Weights of a small GPT-style language model, trained from scratch on English Wikipedia.
Training: a variant of Adam for these matrices, 316M tokens, 4815 steps.
Each number is 128 + 24 x the weight over its row's rms, rounded and kept within 0 to 255. Layers, rows and columns count from 0. The size above them is the row's rms in percent of the matrix's.

# layer 3 MLP up, 768x192, rms 0.0651, rows 753-767, columns 0-47
size [ 97 106 104  98  99  93 107  99  99 104 107 105 101 101 105]
[[121 171 137 145 125 100  69  96 152 121 128 140  99 149 101  97  67 126 130 154 137 129 109 135 137  91  97 124 164 147 142 113 116 109 166 120 176 168 115 115 145 149  99  91 134  87 163 108]
 [160 103 132 104 109 171 129 163  85 122 142 115 116 141 135  72 151 130 145 109 102 103 115 118 129 151 148 102 127 130 148 122 144 171 110 168 113  96 130  99 167  99 135 149 107 160 155 114]
 [127 123 175 153 146 132 141 189 134 146 156  99  97  97 102 140 122 148 120 101 137  76  95 121 130 129 135 160 139 141 119 118 142 149  85 133  80 122 107 130 117 108 138  59 145 134 178 169]
 [158 125 103 113 112 119 105 103 130 126 155 124  91 137 120 121 124  68 142 133 106 100 127 129 138 124 161 125 128 150 142 150 124 102 131 103 186  85 152 163 120 149 138 120 155 142 109 187]
 [127 131 106 118 125 125 144 112  96 115 121 144 149 170 190 208 111 170 120 147 118 182  99 140 142 126 143  82 158 121 133 105 137  85 148 174 141 117 145 159 112 142 161 142  93 136 115  73]
 [167 126 153 135 120 112 178 156 138 132  63 103 125  79 143 144 140 105 103 117 142 120 134 103 131 134 109 115 172  80 205 139 120 139  94 128 124  88  92 162  93 104 137 133 105 115 187 129]
 [148 157 123 124 121 123  84  91 120 160 161 117 139 118  87 127 136 114 111 128 107 139 157 116 128 156 125 137 140  77 138  88 124 118 188 169  98 120 134 112 125 194 120 117 109  82 105  98]
 [136 148 137  91 125 105 110 122 142 120 145 180 109 141 137 111 166 132 134 126 112  77 111  99 102 158 119 123 140 182 140 122 141 103 145 109 175 135 140 138 105 150 150 124 101 150 149 130]
 [126 129 100 106 152 124 117 125  87 140 138 131 162 122 109  96 119 153 114 158 121 114 136 111 107 153 138 144 138 157 110 112  99  85 106 127 135 151 127  99 128 151 117 117 107 105  92 139]
 [116  89 124  99 133 111 119 137 132 165 119 126 168 158 156 109 112 112 129 169 106 117  92 108 139 161 144 134 126 148 130 134 139 108 130 144 116 128 111 103  66 180 138 169 119 154 160  98]
 [130 100 153 155 136 128  99 120 160 133 133 156  68 141 125 131 101 116 163 124 110 169 126  91 110  99 161 140 102 118 145  93 153 155 128 108 115  94 110  99 166 129 161  99 114 127 127  91]
 [137 195 139 133 104 157 144 103 170 136 168 124 150 152 120 145 127 145 138 111 148 139  72 139 166 148 100 146 180 150 138 107 110 102 144 173 123 141  77 135 110 141 122 135 146 156 161 158]
 [106 145 101 156 138 126  91 128 156 111 165 130 111 143 114 146 154 141 144 102 113  58 109 129 118 111  65 136 114 151 136 119 136 123 127 136 119 105 138 150 148  83 116 152 142  80 140 122]
 [163 103 114 121 139 141 139 151 133 119 147 107 148 123 144 155 118 142  92 146 120 107 150 138 138 155 148 133 115 126 123 100 125 135 104 105  91 109 128 118 125 143 122 117 138 188 124 148]
 [129 136 104  93 113 137 122  96 125 137  84 160 109 114 137 112 101 137 134 169 126  85 148 104 122 146 124 106 120 146 129  68 123  75  88 116 174 136  97 122  91 124  91 140 120  99 113 116]]
# layer 3 MLP down (transposed), 768x192, rms 0.0621, rows 753-767, columns 0-47
size [ 96 108  98 101 100  91 108  92 101 110 108 103 109  97  98]
[[121 176 134 129 112 128 118  90 151  56 108 128  99 114 138 123 108 127 170 168 138 135 100 143  95 133 132 100 149 110 135 137 153 106 167 126 155 138 130 114 118 112 127 116 105 151 154 144]
 [135 184 125  91 144 182 113 115 134 126 147 114 130 148 119 140  97  95  83 131  93 127 162 117  87 159  85 125 138 131 140 130 160 120 126 128 140 103 156 135 104 110 127 120 158  84 129  64]
 [150 150 149 126 117 103 146 135 113 122 129  94 172 139 123 155 112 115 149  94 134 119 144 151 126 168 148 109  83 112  88 115 136 166 128 119 120 128 107 134 120 134 143 110 124 115 142 140]
 [100 102 147 105 115 137 122 114 126 134 152 116  93 104 130  96 111 110 130 146 134 155 143 121 121 134 185 131 123 123 145 124 124 102 104 146 109 148 156 117 114 129  80 120 129 131 136 104]
 [ 84 161 155  87 100 146 134 124 124  98 131 116 125 141 148 139 150 157 188 108 155 131 113 104 117 165 148  97 108 105 106 102 101 127 135 128 159 125 146 162 121  79 136 125 154 117 151 102]
 [128 118 105 105 104 125 146 104 165 142 123  96  95 101  81 141 119 144 114 106 142 138 159 132 113 152 121 143 113 113 148 137 134 112  98 105  97 165 137 112 104 158 128  89 125 110 131 140]
 [ 85 125  99 108  95 101 124  92 122  87 143 134 163 116  82 133 121 126 138 136 102 158 103 129 111 137 115 144 123 132  88 120 105 108  79 108 121 155 141 126 141 131 106 145 129 103 103 106]
 [121 126 115 125 143 136 114 120 150 113 153 131 123 173 149 107 117 182 131 138 140 156 111 133 131 118 135 103 163 153 150 121 147 120 133 127 187 115 113 122 107 122 134 115  86 105 184  86]
 [125  82 171 139 117 169 152 164 112 141 167 112 109 152 155 128 153 149 110  94 131 149  92 116  74 113 142 103 134 122 129 136 181 151 109 115 136 107 113 144 100  92 128 149 175 177 141 142]
 [104 105 122 125 162 113 111 131 145 149 153 133 184 146 128 120 143 125 133 166 118 109  93 147  69 117 153 110 128 137 125 155 135 145 148 154 115 124 112 105 143 117 142 142 126 137 149 120]
 [138 105 122 139 117 117  93 144 113  94 118 156 156 143  83 137 163  72 151 106 167 123 112 106 127 101 118 147 123 101  98  91  97 133 104 113 117 122 147  81 140  92 118 156 116 150 133 166]
 [138 104 139 148 164 146 108 170 135 157 147 132 174 117 130 100 121 144  99 127 119 141 143 161 128 148 157 103 135  95 124 151 124 115 112 108 107  99 144 127 130 124 109 139 101 114 145 143]
 [131 119 116 134 196 164 144 127 166 143 100 106 105 157 121 191 150 149  94 147 138 145 113 176 113 143  97 169 144 104 127 112 144 111 149 115 103  93 110 114 155 110 129 123 140 133 130 145]
 [116 101 122 127 111 144 151 114 106  76 134 119  53 120 122 123 133 146 129 128 127 133 126 147 176 137  97 121 166 120 157  92 158 109 127 116  83 100 139 113 145 147 125 145 154 130 139 149]
 [141 151 162 100 141 114 116 115 124  95 114 103 172 117 127 130 127 130 160 103  77 141 141 125 122 131 163 104 100 153 113 170 131 138 120 176  99 170 117 105 152 118 138 115 160 147 109 159]]
# layer 3 MLP gate, 768x192, rms 0.0705, rows 754-767, columns 0-47
size [103 101  99  97  96  98  98  96 102 111  97 105 102 106]
[[120 111 135 145 135 169 175 108 116 120 160 125 116  69 149 104 142 157 127  85 152 125 113 143 123 139 172 137 123 132  54 122 121 115 123 121  83 125 132 150 149 134 108 151  98 124 145 151]
 [104 126 105 106 101 121 178  77 130 115  82 116 160 139 139 114 148 125 122 139 125 164 153 139 162 133 105  86 119  90 139 128 133 134 159 134 165 104 134 149 110  94 103 175 134 146 130 101]
 [130 177 105 100 124 137 165 104  99 125 131 139 133 122 118 122 115 149 133 144 165 146 129 123 140 148 110 122 140 120 137 135 116 120 112 170 191 148 192  93  73 114 121 141 119 178 117 112]
 [ 93 175  82 101 169 107 146 166 124 120 118 115  88  77 144 118 160 108 112 101  97 102 115 114  91 151 136 140  98 101 108 115 151 170 103 126 150  95 124 128 100 125 135 131 162  89 113 135]
 [117  90 110 127 146 103 148 128 118 153 147 120  79 105 150 153 136 104 106 138 154 120  94 108 129 126 130 151 181 125 141 121 122 122 124 122 124 124 136 187 114 126 116 136 117 100 177 121]
 [106 108 151 150 152  99 137 120 153 114  88 146 122 148 128 181 109 119 138 107 100 143 161 128 106 109 111 102 100 148  99 135 144 186  96 140 125 146 154 119 100 131 114 137 117 123 137 143]
 [ 98 119 132 111 117 123 147 114 145 114 110 131 120 101 128 168 130 126 136 137 131 163 118 153 128 106 115 119 140 122  92 172 116 113  51 120 135 136 102 126 113 107 101 103 140 111 132 166]
 [151 153 124 115 142 133 122 179 115 127 157 128  99  82 112 108 135 151 107 125  86 133 125 115 121 130 118 103 124  96 131  89 122 122  99 141 127  87  98 158 113 132 127 124 111 130 118 121]
 [115 178 119 112 146 121 121 125 137 120  98 110 162 125  98 171 116 134 170 109 114  83  93 127 128 103 114 151 131 112  92 132 173 135 136 147 139 150 120 123 145 140  90 119 110 111 138 136]
 [160 121 126 188 100 149 115 133 121 112 136 136 115 114  96 128 111 116 151 104 159  89 125 133 137 112 120 127 128 114 144  82 154 140 115 122 136 144 102 104 111 142  84 104 109 166 141 152]
 [130 155 132 106 125 129 104 108 146 116 147 121 194 177 130 133 100  97 145 124 169 150  91 151 149 169 152 169 145 142 151 117 117  94 145 175 125 115 107 107 118 172 142  99 110 143 158 130]
 [105 121 171 132 190 123 118 146 142 105 121 131 121 133 108 139 142  66 111 160 112 132 137 157 100 145 123 115 122 110 122 146 130 112 120 158  72 134 146 116 145 143 130  97 122 142 130 107]
 [149 143 117 139 109 138 104 146 150 122 148 116 115 179 100 139 154 124 183 116 112 102 140 148 182 123 111  99 130 158 127 134 153  95 118 140 112 145 116  97 156 123 130 117 114 148 127 120]
 [170 157  99 162 144 124  94 146  93 111 135  76 144 127 143 126 151 153 127 123  99 154 131 154 108 105 152 150 107 123  81 129 155 140 153 118  67 149 142 115  82 139  83 127 147 106  91 153]]